Each number is 500 + 25 x the weight over the matrix's rms, rounded and kept within 0 to 999. Layers, rows and columns count from 0. Numbers have three digits each.

# layer 11 MLP up, 640x160, rms 0.255, rows 214-386, columns 0-79
497534483505481484488491492464507477514507517476499501458463468508512501462507457544449526448528547510510493485513530523502536465476479446494508500475461517523482524514520539473512503530515464469507491499535532468480431514477510524467494491
506525503513463455485468473501537519538556433490531470495468490468534519478521448497488507514541523520471499549463515515480530490506537479483530496522508532509500538539537506494494521511492513503511501521516527467468490496510527477484451483
478499510479488480459462542524478501481483500486510490539509487481505488490505486492504494512442493504478459519488521487477561457448538517477503491516449479479459543457495501524529484509455489511476506524515529524502465514515524551485492471
448506470488498470466501532481506512509520462500456498467479480545505491518487522480494490498516498520449506523521530490496512514508481506470484503537492473490453505520511494544501508519491482500528481499521493479478465482466505492485495468
515520493487485513442475484488464520541494461503518491500517482596462494520532509514483521512495470507499459535507529529476522488518483479526449541527485525518527466511516476470506492533496486498535502506551490478511478551522507479483487495
471499504536491484496493505523499449504493490481527493481507526530497521520509507528490460458481506505511485473488488493503488496479454523563509498503446475483504520538495505514489499516500508451528471472528490499480477482474540508510519491
500472528499484458496506540477503533489524481486495470495505502552498515506506451528520469490471549476511553490497565505483553495493521467533451514469492514548507533531453486571469498550513504525526503510480479504495478508520512489531504464
547507506519493539541470550488512529508514486519548489464475498528517510448512482527476489471499566515491442519505499509485527506485514478493492497519499525502452518511516538501500471511489496502519502481495485503533493462467475546496481512
493512532465509524477484499483487498525546492518534494460501506499461494540516493522458523470508524518481511480486495529476482506523493491507483526521505517494529527517501513483466511482539484456533502487501516482509485494487518533509509507
460531511471480502478472508509517508515471431504522467501447503488483482475492494515529489497541506423542482476485520486465537501485467516483516503507469499501517504458549472526481500514488495531513452506498453476508450506550503563439502450
496497465462505485481483538464530514522501456496511502491484489489487495509502528515469496494540526524468528522512506479506480479427476460489523529505541502604526464481503514508487473556520498457489536526573490499489457539508550506504487534
504540473462496475483498465531497529498480483468514504478471504478471501402529472494477494520514527553494493464502531510457507422491513484472518513490478481552493507465533455464469485508497489478487455498523491472509454514497484485481545476
438530478506480475495484493485449493493499489479508518488487483476533481501494491538528532511492519441509475523482545467442493517482491515510452504508510496464510514511495463478499496565483482543546502499543514500506468543499506493519501457
423495476503505496495507516480527507511480463462498487457472467478551527494553510516511519511504533529527514522468526522474481498456510530495482521520486511506505487510479524532547529543449495456506458496532509479446482436508526482495511467
427503484511441497445437486479532516506507496503505526476498496493512524492495500477512498484514460504492528524468502503498516510500500520495467518472494528507478491501484504485528504517509497499514519503485485489501509507518494501475505495
507530514499459488462500530522478440509523492468483507495491496533492525449546504521496475530525487504518483502493511485505535473498514472499481513436509504554496529493494566491516487523498493464519492553485468475563516541483525467500482455
504480475448483518482441575501509521481516503501492497478493522560512498506501485515512484492543493486507499500473481472482489515494513483487503499497503490496503501493515481468497506463474458487522516521529482533530485477516502497506471492
469514501501460459502487485503499455511527500532564534521457532516511501520510487506542510503520443459490504490508525482454508485475473444523536540536514485558484510494550486525483534575477448508492444511493496478437452461508545520502508532
470526487491438472505507461495510457510503451492523470484457480516490492481560514513489451501462509466479496489514490476521508473527485491517480494509528493518515558552496478527492499474502520521523495493530514505515463518458485525531493483
506482511468478507476501496518517488539478485458524484516524530505489468476461497526497461536461524489482470507526489513494480496469518463493447534580499488509477488464526531524510504508520494490515549493548504509475507481467522525497444492
499520538461505496510520505440513499486506465482503482493453531516515512479489477504483463477470536493500511504539530499478562498457480523505499518527502482487482531509469496496456502506510506513511474555567470503502480519511508508511516494
455486457523459497462462532512533512508481471488512482434512536526494533467521485512538499502472523482470518472505523484495513499502477535542482496567512480511540522488545541517502501558490492521502515483471525469491476490494460499481483483
521478536524499513506493528450523510509546453468545495511494532514511547484525534520452504494520565481472498496528511489487498515465508474521492482502489508523482502484514470474490520500524455498512499479519505492468537475486530503501477511
601523451546515563517480483510523532475519493504523477462475484498510494479484497524478493507497539502490519507470529478494510500488474502509482522513492526497501476490519470512503493496470493520497504530480470500472502474437503488524450515
519456464517477503512500512429457486488484486472497459482517471514496536492507520514499502470482483509527488508526508470467533499492509470492489488477456546450510509486494493534462492495470489513526498537546476512473486490512499528522471467
485492488469496513491473468522478493487492493510537488494507528504491527510488439505513461520471496541559497507500520510470526511481524451516511507511484496510494501488493525523509472531490475497503491481495509474476466483480528558523493541
477492444471497527480441519485505468498525503490516480445479471508533488491493461504503469496470524530517510503507513508463495484491506497521482492490488503473503499492515464480479495501492508485487446497527503469486490523515503519505512505
472506441484480538460449487507509524519463503507484493474502481529508476467527479523508514521485479475458530481468478508490513527529452499473503510490552515476525523530509509510512485489491475510540474543487491502497484481498503475500460471
489512427498469491513508501464506477496525499488496452481515512543520460493497498510479520481508504496464484528526511480481518521511492464537450482518490495472493472488514481499484559495496496508525495539518502517495507510513565496506488489
570511499522497590540513550494443502486485492471491551455476505510533483498502470515521472533524523515500513542492521493448506485472462482470505503518478495455496545454515480449499498467485449473496546512506506514540493535501554551502462482
584494501549496500527506535478510547483485489495511520473468512499526482507504479493502487479524493506468507475466509492486533506457510473510502518534488481510503518510516513536449492516467517499493470514526494505487507508446468522516479483
512519524475482465487488486514477481506514464485513473472501498466455488471506483487492508491514459552463491500514543499464506490505446490476517514514452456478489515526497454477497514522538504516562509533478502483507461529498515525497480490
439505536476479488526462566500506520523533490459518467482505508437507532529484478517476495491505499531475477515495495497474515488481488499465474516540531498485503513496520483529452491557480524549508510502523479514494484542519478501540451481
454479463470482496487485513491452536505491478485503496487469511490485510467520519492457473490507519477507487509477510514492483455503504485535471502486454476517533531524508492482470508585524495493522467516530445485462503515481551501543484513
443526500490462480485501484464496514501494460480500457425484477503511487479513498551494530472517480479472515517505511507512510503477486517487487481502508517488467536498508479520475543483480534500533527511518494507491477445501510491519475472
519490484476483514498486530499511476515475501488534513505477473480453544460498468521502544495483479489510507470483521509474524458461463494504517514523492488518544507513507501486500514493531462496533492496506510478520497476452544518500504483
478461491437493494472486525510512518489517454432535479460465507506509492537510505550503521469475531487521503540533501479464517508491460496502483505529532513464469507512525491492485489487481486485502521509499491497472526461503519467505515552
492511496485495495503483489493495524526482480495496506508492522463497497467474489510477521497500569486487480525481530479469510499485475481502510503512502476517514518469526532522505505550545477477500486501492499466489494514501501465475453486
478523467486484483454434517536488575493505503485495524458483498511540476511525506512482503505492504561532505499492499531498515508497504486483493512524496476498491542472525496499527494455508464501486504479500498474489513505491508508525487480
447527513495493483483487536533507530525487525511518531497527500478476517477502472516525497538533458506469522484513492499463492498515496490488477493557491476444514475520499497535483471505493477500526467501524504489500460487493505535506480481
500549509517460460524492513454485516482530518484536494519534462529412498491536462522503509472436556470488518507472503501512480423458522502510456506438487504518468522528497542511459504476509522541497528463521485519521464514531472501491440486
466530533509494495491444474537479531548474443466486415486490536485493526503506499506507503532467499489490495476486506511463529491449501469524504544517473555486521491513504457498486512504507490498508519545470492510513528519493459532531481510
481510544464452489517482522453519479475509509453524505474520504489498510513501499559482509495498471495488533462467550494486519442506525532515495488495460473491499481495504529497485535540547463496504454489543474473479493528510495523488460492
483471491506490527487496518440506501529478488505483438529528516522504535456473501509516532485498511493474475494479547522490533513505497498481487520476481565469525486507515489526501480491480459510520513484537512495521470523486541500500541485
478551496474489441506478479538500497497514479475583483516477493518480515504521464493466474487473511527454492504527526505497491493495494460490445521479508498567496509528508464466499481486499470510500479444528530512516454522491477546523484481
523474469494484524473449510521518524557507462495497495473476521445557475527498510526510514486484493511536450495497497500454481495510483513477483511565483464510530539485506503527518475494484479459493504510534516540495460495511501467503511498
502483492527462509485509509453535473499514487484485474460476537497515486536524533542526514474507498488521526518531522509478530492484515484506473530554448505476483505495497474504525503546484516513539504553562472477465485511516495499491485498
489530484455445450523490532496458527484486500479572517488457513477472485542477497508536441495490515450510520527477505452493480476513521440581481492483526554469472497490494504490498514496460503516519460484545501489500477552522503523487455446
494498528524495443479476502465509482515474470472576528463532518517519492512531460506503461484497518508543507498528561498465546457507525489447496492545509493516479513537503489470533477530519495511487527457496513465506524459505483517500510486
461461529497474497495496505499539513493498492492552487504511505501485476519509521521502469498454459469506502475510511495472492466472471499515510482499465496489471480499519491525524473542512521450545491496535528512495466508543486508481498497
476501521474474482484503481468476474528491470466499499463508483514505494455500471486516446492497471491526454540530543517479501486481524462483492504511524547441470505491522476487461534492464500466529518518521481469474467493532510524459505485
466445513505504481492507496500498514511474468501504467510460502540485506471538507513489491521467491443466547496498522521505538482496503486504493510530466510536467550484503501491498514467505504497518523539508479449499477479499479482472484521
472479475497470478488470476511483484499523477505545498502505495504504520490514512508497498497497490500484514517487538482487516456477517474503486515524495491512542490502503498507500482512498501498527513502519509498505474510523512570511471467
456482491527492489505500504534470496552470474512484526507477503489462504491516508489507510522453493472479469512506503526479491483489476521512489514499517539506474499455572515530500528511468476471538541493531471448516429499504548489493492481
456510531501471483454457475502516509513521497503589485519491483484524509509472477543445512494496487508513529493512511534467502499503501487471505494521508522488504572498484495566503494516492473524514463465570532475486485498513525566507450471
558540472491492509497494493488487481522492484486502462453482467510517473495467500522494470502502548538495519468500495494513536483493483461506485492499521523537467516498500474483473532527494528524507513544484510481472492479455479488503476513
479554532508493547501478546489544525522525456484502478478496479453490512450500439562520492494502549499491496511513519488452522486489526471507484506515532457479501515458495517463502544509498458497463482497529472481450482518490488531501505475
475487509481488491515499552495516479493477467492498539474508499523479485494516462501490522505459499523475509484522525484478563499522458473512472495533479496501484547497471483521467507520469522501515502511587471507504473512525466479472485489
471527507460433507477502501517475508509471487466493498502483486504443524534517511511497454456478517514498465509511524452512496492507538471485482514514485530523489497474508503548492514488494487513513496521503469494514498501480516479488479511
469504491502468526452452491469480506527482470480510485462532515529525534519514492507488515507499483515513471543498504495466527513481510489497477511524475558495533538450502516518511492525488467491479530506497499480491527534509509506497510529
460503470440475450523484504489489450479497488468555511498484478474494521497498523537482506491516513560507569520514511478501542499484475465501470510482482490490504511518520455496467499518495497508512482518511471471476486496525506514428525489
494507520506454520562503507550468503484520482528533514498480516515519514541520491522477481537530484488517509504470515518491498525495506469540485539508508479532486558444546469479460484511484488511507475504526472502514513474471531516496448477
503529540488466466471492521490520528513517470465487489479521525495526499485504470542480511534465570513494518511531502515475518434498483499551539484519467555513494475500505536500505512538525511476510526503498474454491481463469482498474441518
619503491546507584533535503487516500516480507495503465468497502513491499453490505510466498501506508514472523492474511481487549455508529504522476517516527488485511511516508511517483512466475498490512498514511487468471491483462521549483463470
564485493531492515556511467482442517497506490486508523489508458527469515453509508486472523478492470481490519522481520468470501471503484480471481482501509521476494544463523494496494494466477499484508496536507496503526493477513491532509466499
446479511471491454489482482484486535502493485493533505470492522511516500510471473506493504480531500491526506504489551492489518515487486535442519496496468453513521474520505549471466504533460489511504533544524547512507454511489496464486489503
443501515500485491507479467468509512488491516492500488523482486495532506489520490514497550496469504506500512536454511523491500514504516520493535534520474549497521472485513465517474502500478479480483498527486487484498477511507466513486460435
495532488473445507478496524489453513509483534491520486523480482482481515500460508524453534488481491494518481543471513447466507497470501513471472475491529541492494553478489516515489532482520463490498516557475489491511473478482564485494481471
473503494512481520495477501493488554523449490482528497502487487504524533542495446492473534496478515507534478513494523486493490500441503493509460474482505490500460494507531499481497498532508458476510531506476489526513482489497499487505477487
449463516494505542454491515492509485483480473508502507493454464503529483494510486498515472553484503478443499504486516487484502496504542533518503510467513485512527497519521494514473503485488506491521484532477479478472496529507500493489496497
471509502529483510495482504511518545501514497529510519535476481479473496501510513502518493502511495482534517483497561463472509475504490526510471528509504509478502482537476505494445526497544485485551546547496533456462455525519508508511484535
494522518496489451487479557530505489481529516440560477412511504517454495519520497526514492514461462538460495516480558514486562460456464482498474499498470512499523498466498520532437474574513506498538532470490454522493545493496544484493468540
459472498473488484469486527533494539505499508490492469476509519505495503470507488489499499520528484501457471516523546523475500494506492497549504485513512503480511507507501553498518506541476478491527518497496458477453495516515470481530437503
507532522487481462495479523495534496536487441470535464486507508517496453480500477528469489482494569504498485483481481483491495473480444461444494487514505524515459518512517503471495513515498496501489534523485512453480490463501504501463430514
482492504473477519478476576500562508488511451501568524527488549500481495533486488542502491521503496500515490500529535481502526481472553453486514512519485491540504492502491530515510505538535460484493472510501493521498496535436514487490490507
484481487485485504434451516526476532494431507473519487484530521465524512475476480505479494525490481539482502486496493507476491472486490520521514527557487502487485489473511513481497468566512469479500471538516487524523458464483508522474511525
456479510514439499471497512470534510506525439485535462526481502529487504518487539491538506521500510498514507508498512475511529441499471514485495476522513538480480553519498489585484522524461528566553483522528491470513487512509487523505444437
486479485501480466486461509468505452484538470488501444543552508471536516497528502534459534497505478481523502549491528491493537472454520437484486515492423561558505523522501528512475550537476495527502476506507472471537490470512548513465496535
517513456497479484509495480473475487508476509435485519456492467503468524499490471518507481514521509483446493540511544489470511504452448480504477512522494487503474490486517467476490507551498520481541478512530511492460475543512499493508518532
487507518499510539497491531495496507485449454504519481449449485499480521514506511515508482535493517518550504500451509498484508492497475497508452489474514494468488498522533525488491533494502515495517485528495471476467501482532495514477526481
476495481470467515479483527499482534503476504474500483460478500532526498462487467545468482469554475487475528487488511484503502504481503520475486491523510520496517490454508448484512501515491488503508469532493502471489509519502503494554469474
521513478507496504505490503527486481495551493494562488478503539527490511497507507499455472484491476514488481492496530496478504510518513465474502500487505485499492513511500471500505493492458461517550444484496527514494440567534490514510518481
512531512451483481496506476502469535515474443497523515405484486523511463421526433529487511523446471526447522519502499521482525386508485493494493495556523526488461520474510467468498462529495526454514497487503495502496527499464526560532487465
508499457475493528459477483504504513516503488518536491491492467506527522507509481499521491474469533517501506509479490506497510527489501513526441520540466473483491509513546532511511505526504461487505480513484518499483483454501508528525508509
516526502467476475517496494477463446501502484471489505426491502497479445471489478494519496499499494501501512506502518526479504508521498512524478480526484415516487514503494466495446538517500515507538535506519482493506465533502504499493516515
478503503473481457474467509483474509473523416470502524463511538512493485511531458505500468526542542507504499502518507472468508476455500506529514483486506533517485497448505461476474513516517488497511507463497468514501516487497456473502508510
477567483442505472501504504474487523479478510476520483434452506502527514526477493491511486466513495521485489494505514510499527525454486491472450502527508469542527512494558500500475525470507492508496522495503513491508471499482501499472482516
444447454470479472494489533490495514504505476517526475513449473481522502541508505529500537493504479527475501530501550515509524514504476544500485511498534513496550464509501479483481488542491512469545503535509513471469530550514474533461460503
517518510460474493537490472508522482501505462483516455504496513503479542506509475511514514439549522522518451482479521504497521488503518482529488503521534540508523522496509484521492469484541488480535500501519510500519482452512489473483474474
483483474498482458474500503489502532531482507497541516537536540492504484471462508512515519484530475515489498506510508464479481513470488487495507525520528538492541531488517504479538537515484490488547473498486464455503491479464530502513504497
506490518493495532454474466483471553535462515505506462468500504548493493499503450510504504509485523470467488521457504491489526500474509494474480520530486538511510498456490522487513492480491492521551482461526525526490499534477531500509475489
478511569493480514451498490472516518524492469471518486490494493499524465495491499491506496526500466481519525478514512476475504503469508491507476506536474500512511513481493482495460499491517500511527507503488499447466517507499483510526470467
431499480500509551506474502506490499515504498513490499519490480482527484517472493533509446479459502509465488504501474463494507505484503481478506506514494477497476494491508437494465499514511485474547500551526513501433485470492500473517491463
476551490489439473466487469505475521488539448474590478547501531476479519487516513527472485486447524561470494511492506496498498366505520487508484482476519538507467565525499456508497495468507478544529504489537515513490452518513477513497463471
443498510494461517473490500486470502511472515488542482493458481512543492519526498525463479507435490492494488528484532494513516515506493534454483492455464491469515502499509484511479517481529474509527477550479473503460527479482520531511497482
490517512478506519505479517479509506526487512484620489454515511500486493479516487505513503520486474506443543501512506516471476486472454467495466470484491505499488469477500517546496478545517458471461455457535502522490481527506517518470509504
475512451458472476494486485501493500508491473488500441508502533481467523491487455497487500476493511514438447495482505504486522491458465522521505500541523516468515507524514518477465515511492483449520490521515492480454529449485485499500499502
491496519471496508504506547489528518507487511502492521474517493498543458515494486508518504503505495462429528520505503490456501497477521503499450504548491474544514474456511442474485528496492491520539460488533488478455490483548484511501493470
443517464500493423483487526515472475486512503502481413544529480523509500495536488489500481480499509464526535512467524502513530450505523460485478503498452486525532562549514504491464514492464493424520565523531471476463472515487473538476469478
448499529526501480505493508501529483488506491507527488494516494522499468492524539500480463466489534465527440501528552491454535497504466502489512498500480477495504511495502510476492471484506477478501502491524461509518460510519498530501532508
513522506484481517483499506417480516500456504479509482479483502520514454459496468493511526518528471499441495521502541468456521460471494497513492500495527567481497496505496497481498495562528497481496484480515498507524506493504513515501493461
495508520464481519496472497461468481519495504491527505513465511458504565485477518492495539493515494522475513507467522499428528500478545485483543553492495539487507533549495489490495509533521494525497454525495467491471511510504503561527507508
484541502459445469513468470433529510488540484479556557525440509625453487419491483549537453467498500488516505479528595462489520479488527492539486504503527523466490512496491478509502502558521474529532470461521524423497506481501506538487487626
470533482527482498475503482548512467536500500502500520483519517468521500495490526540487520462469505494508472512493529488476489499438518478480495534508499498501452520455478501476484473533505476442502528550479526501491486528498509527490495498
468474522473497467478474512489488489526534528467470509513492541507526470500507517504512462431481490503487529489521512492457515505507453495523446497516544499494504528450498499523456497497488501498544485539526483477484470493514534497508525506
457488501535485498475501558490474462492479516469488486480514509472511514479523511512485499494451504487506509516523531484508525505460516492536484510517504501523534544500497488504501478504476488521512471494488476446514483529499517484513511519
445498472490455486495485511522526514520507435468518517518511473486481488452534497508455460522508500518510467513495511469503496497487516473500489516503506520568496476521505465554488499487531460504507519493497495501488491503505531440474476544
507540511494491520510507488498481528482512476492507525487511521514484527488495512499494481466519523486442453527510516487462510465462482451530515522466498539475493514487511502510540515510506489447491475506515487493489452492474487521497503524
492503479466490478451494533510528513488533501538522440488487442526518509501499496512507482476490508513491493523542525503496522505533512474470485524541482483521529481503514468498508523509479470492558488482519519510435541518492518493501508495
473516490498521480501491483493524516495479494475513502485483516543497512434532498511516492518478498531478475506511550473496483485501510456512522519534519529541528502480504489507496489530497507521512463512514509470527506540517479528455519521
497535497517480459538488525502483476478542509500502510517477453485492523519515453496483523493481486523479533526513519506434515469487446519537494491485461465493472516492530480499521494496478489507507522530507506465441461512549541519521488535
485511474510497487495456501506476506496470479471573495464492510468527508554453471498476510467482553525519470518468510505501464504475467439523501500542472474524524488525561511508502521527544482470514483489503472511488482418488511499494510538
471485493510490472486438488529486503447513496486535549488462527525501545521492477519508508493481535513531527505484506519487482458446483487490517494479483536514491451527489501518507512507527489475530441493508491505509484475504521528476504536
490532503466492490492485475509528499528524515514512507520467529456501527540528498507466513480529473522513497521531508533485512471490486430518509488495495540546572534490533518497506516520533476471499503508512462472485482508499486490515518516
503492530507487492473499491500495491494512464479488524493484473526496520497466503509486523475508478508480472523505524489473522486465489496470494496493537525507487536509515439478489513486544502435540527544474487517514446512468476510467499516
459489485470461490488475469503485478510520516493528487477497485481501500523501501517495532507513504511547483491503506485503502521510471468494488514494452524494543504521480492530448536500452494534530546585499467514495505499479524544469493488
458474494513488543484467498516520492493502501476516485482530465516473519490549499498457531522498524535529495484508513479468538513537489454473453486501456545485510509482525499509504510518503484481566470505518478492498472485488525510516512488
478501468510476512484487491493447474463433503505472494481491516487494526504493520515458508490503502490474539505480512491496540488457508505519481508468477486495506519485531520506493522478497507480549458525472479454506489508514522505477496503
463501485492499462457487541483471476522537479494514443483494494489453516465488462525478487491488519496467490471531521485482503449476474472514433546510527557529469505511520480530480537524539511499535464500491511491506513478525501490511489497
506483499521488442509487548522472477526511467459499473472496492519502488499508445473493506483492483452461483510474539495467498446494500476462514496485447490536578561489491467553440516490520482509498509491553534485490444500491505510487516526
482516458471511432505503490505469488499505454485524476522532513498472507495541514504435488504474495501499494505472534501498542422502502468513470470500492543517523559503505496557463515469460492491466524474479527518516488475511466493463489490
550474457519471501489485540437517470494545486490485559521525467539498504450482487520511477498451588478492526507473530466492537494469520504451507512527496551543494527526543500576441507495467519519505521516526492492483477529478493554504507466
475516515506500503482443491516492492501505485514542443472517458505512528458490482496513492476483517542495554501508507526501514505473502458497471487502475485564541472502508475503523456507521480484511475478531501482502506485497518559511505463
499482518473465495525493554480559447496511484487514512430509517480526495466500508531552457488498496494525541501528511481489520523497481518515504504487508494508506529502520482530449505490478517466485490454539499493539507529484485504502505529
459503501451471466540484495468507501475507522491515495454492530510518508477534498507492526483484520489475489488521506511486505508476491507525464468575482532525515484519523457483486499519504505478479492485519491498483488474472489521508513492
468529479512470507490473516476500549474483487498551474470510450507474508451481479498497469465520470516471495482510551474488498472475507479472516538492529551510462533483513435530471504522524479495514479465510496479515481479468496522516451501
486490527487498494492480500472546525499532512499502500479525491489532495524529471569490476475516518501539487495491491494469491512508491519506535486551470502520527474502515484464492502524475476539510545477479467488496490472504557523528474510
483504485488506504519482498492491517504555484520547514510460504522483522454486494508435506544487504480510524481507535531489473490485523493497509505497483459557505490468504452497477501516514460500506491464524518508470446491500498509495497517
489505504475503503482491517489530469517463485494491476510503465484521484473523504500533511502475490519531457473462524489469520507485573464489455554471495552511544484526507520515517510485484443438490461491497507484525484528538537503487506485
450529500502505503534444517487489519482523465519525457482522541492514532507496460499427532551490501493447506508498525481441496517472513510525505504519529522525511518480496508514489502482494494489480527508492480500449482503518466540503462525
503539478447468472533488517478464474509507479498511497531464510507502537491523520492463500480483488478487454466507504498473489360510510496497488534502492514525514500526522485511481494500547483485494476472491486493446507517471544522514455489
475482478502479491493489563502479475516515484490553472535507506508504518478514493477471540497446523527503469525490490486460480502453483467510498511480496577479558534533526506520508512479499486513516490444569489481504488491469516549514523554
494520515500478498507480483495485490517526494497531499503513467496494515501504500544540545450439507444488494500498527465467478489479511489504475492504470491470478497546510523487513478536482515500505507505512510501451498519469524495497521513
486547488464444506471502537507483484497514480502502527544527473503482500484546512512507505510469510475528512506523522493510504431500508473513493503496488498505499519524508527530475481494473491532517483502492482494496475471497514484462431502
518485492478456477480485532491473529497508506499514523555519460518452532531477476515502500519506549498523497504481523474463482445531495519469516525546501548525499485501476496540452487504478521488536516498544514481492498527464485526515506511
477467523471462543486475504428537480520550501505505419512522512519472493453525561542522503518487482498498516513509517482491542463508503464487495496476463510491498498533472522544504461534475507475526511509539507498484456554519536488475499513
486481483451460482500507484503515501528513491504500500467572522503478497486529504529484487499503474496491477503459494510482512506506469456524492487484531511533561510497525509564447547488484508500510560502505523493486514546480528548539488496
525506469480477486458515531480493499524487478469531461424480511500476456493490508491515554489503516481551520500477512488428544471478488472499506474541475490513513528518504437551447500527508535527541493460541484460503482499490519495518523491
415473554467477489499446483506514532505508466494508446532488497515520496493497529533499465484523466426505525508482521492502495494485501502473478507544467461530560493462506470437504521545497511529507459550509503503540478517505528510479521493
479448493471482484489508488509516505500482490490503485553479459520472509499530545528460494475461543516479442490486512513497493454484496461467501499502522534492517553519517478505496505496534472489501440452496497496464474463459501540446496543
491517521437482487477491519449519507492505496498539469479486543498486528502520489492511488494486463486519569479532539513487507482477520495488450500532540499500500485523523485478494503481518508497484498520549526458484491526438489523488483496
493489539492437484472497540519507465506500444526533486497502511501509493491507493527447510534478524486514457487489509497477499474495568507555511494504463494518471511470533468539501488536532472481503471492508516466512501507480496526491480504
515467486518479498489499537495492488515503489455542531485513482494486495534579510537483483547442501532508536491476487472486493501487493494454446524526440531559509493497538468514464479509474524465529501489545479470501497478511518554500439498
536486522483470519539527508455497551462476514510491515483523459512510506515511506571421482466530530511484498468487504496479515487474509453534499511519515524464477477454533534483525512541470500500507459529479506472502525490470495494509454482
457500455515488496462478556518461528473473486543507523447526481482458499511488478529459465499458528510464518503498528526502535503525484517518535503539492497480496471499502493485504507536458479571525538520460493491505492498516475504495473505
493483456485488521490492506461510485516538471520498459491504519500536508507530499521504457499477505468482518512511524522479508506531523480473515534534438505490580489505523503479495530495503455484503502484496518471502494525477499530518499538
517478475442478455483483554485492527498548452474491462490466519470454498509503514496458496454506489512541526505457522543457500441514526520536472497507475477514481564495504549515499483490448495497526495526512499479464481497482521510489476501
478512497500503508487465512488458529527545499498482497463468514492492501510504495526476483449481511444474502503515512517490498514510495481508487488479509505518532496516534508552491526485504466483516499486532477446490485477470518520445495529
515515487501488485529495522504462484504532498502540522499507503510501537494458464501461469471449521509485467503527529475466517434522479501482501514507481488521458513543474500501499488487534505467504479486495480512470492551480499525518503526
585500520563485524531522521491525501504523483525530501470481499478513512500525509531479521492507520516502505491477515515482528491473523493514511489519522486494482512542509462535492512535498505506530480492521465511501494484489519481479487482
508508515467488499493477494472525467489515534461566479546499445520508490519520481564460494511492495440482504479474499473485499498459517487516509500508480499481523501467486446487517465528526498518491512516515462481497509508493535503552478523
519518485438490451498503458531478501518486513466513536400490517498490477500467466509504508499512497506523516502504515535483532476496473474515447511500480500532520518516519480483501494537519499489525518438488535479506475510513491526530516496
509533495486479510500476504483508435507485498490487502480485521483525503494511509499499485536512516533461478481491509466456509522487440478517501517489481507467542531502514469527495526466551499494509528505490488503518490498503508496488504498
496452517525469498470476518448505512505484498476496493564479462487494514508519494521459488505498485516481479491461532479471514499493509537479514491482516546475488517511504497483480511482504461484581447548512477483481496536500488503473455504
471463517457454469519500512508533528516519495521536457530498517484490529533494523530527486489491500478475532536470500507447510503483539485515492478513520559501516491425529491516515503514492476507496458507545497427467537508496547532491480476
454448438495476548500451528492522479523502495528487483511490511555512537488501484515505434510496495487513514506530529507490559486477521491502460486474470517516519511498518499536504521508471476527517445509491416471479521529502523492471530513
493476487488495499509453533550549518549511494485558483473492523519474480549511479538504483480449513521481506494481518515508484506486547447499486530475514506575498524536494452512497473505544485461512522514518567477495463499526508492510506512
503529499454485505487496516523527461480501447498536505525493482511467534499547520524501489533491476488482469486481509467505473488505487509482494536493530546486520523505502476502509522460469504536552482499473451480521478514520517533506465488
457481504491489473526466502493517486486465496473522463472474475517521503472500473523500545509507521484514493488506541513494512477488526442444457504513466493473523509534511509450467512514490519451512497505496492485488485460538495497509457482
484476500491494536482462501509506514502480439513535449467494488499476506555516512496530505522497554543485509472476535484491471458494485494504517492497531499510495482547534478500450491562533524502535537517523533505480509510553508517489521523
493516510446499501478492537474549506479515501543513492521452511497484521495509498530526473498452509481534540497505524495499510514542491476531479515491508501534503483525527467501465520458539511522553488540506498448481474487478527504494514504
493542458494463454492452540508487487490497489505489424535535548504477495481492506491486487507487499519492490473467523481491478416506517491466516523530499503532481562471497490467465528496527518441490451502476457461548473527478472459489495502
489513485470468459445501497519508514501476526446554484512488529542498477475514466489511515510464482517501477505485501507502496449503497503485492502500498490517513572472507471504541523501459479479510466521514488506547482542515503503466494459
506479453461477541513469539502531497517468497494533520433462484543525519463507510537467485458510491522509497465494495499466478505472525433542471488530483510507506516569519502521479511479486479512482474501546497498503504484455511566471501498
478462486533503499468481519523500491539505492510515478533447513516499479514478497500481484533465502492500476499478544515490529461514514516467469488488448510455483485512499471472486493495506469510559488564502534479463464490546544554523502511
491528487501518495495446520526502490512527483496519459516497505508525477500501505496522511518496525544516472464475481513483509471497506448513486473530472542550480524486489529520505490514525475477480541486494550514487458554533544506469487504
478523518496487504469481479468506507487484493479525457458491457468497556518490505506473501479487490538521498507538520455484568501485469441489499499510479514496525523529474499511500489483457469484533541531499457495517484537524529506504512486
545467511490501468548523477492528509515524485481486500506490509497523502510502479537491454469537480467542476489480521506469506511495497497497505523487526477511519500511550475542500498507494494498511525485470524464481497468477521525489464478
494450488469452516471503529487498466517493475470546433495491510474472520432515505520517504528499503507483458476501518521492480455501532500503460489455509476493513544504520464493488480508502502486495477460511530489505446536476467516534513474
488522477491479516495510485448479540519514498496468466517512506503487502518449506533479550468490494456479504546514516513486537514476499503530448499483504540535463541501497516497510536488485506530494486531493494486513493511484527510485454527
513496486487481499489476510511487516498448469473559538501505470485463476512493496529508513516459527489465489511508512483475483487496513451514496519556426501469484494515521444521540473488485443482543494516480541499505515495495500534508468534
552510475511529515517475508537513526498519508476571534439498518505461515500506452511471502472503536511505479501519501501493480477479522523485513512563519480531507521474550478517496471486495474481523521472533515497522464448508507550484494492
477507487440477501496491547492498519495455470474480533459499502534453517450521464498489507514496490503496448501516499516497517492463523469514499523507496486544464543460509512474477509496494498512514492568495484496523472529459490499507491541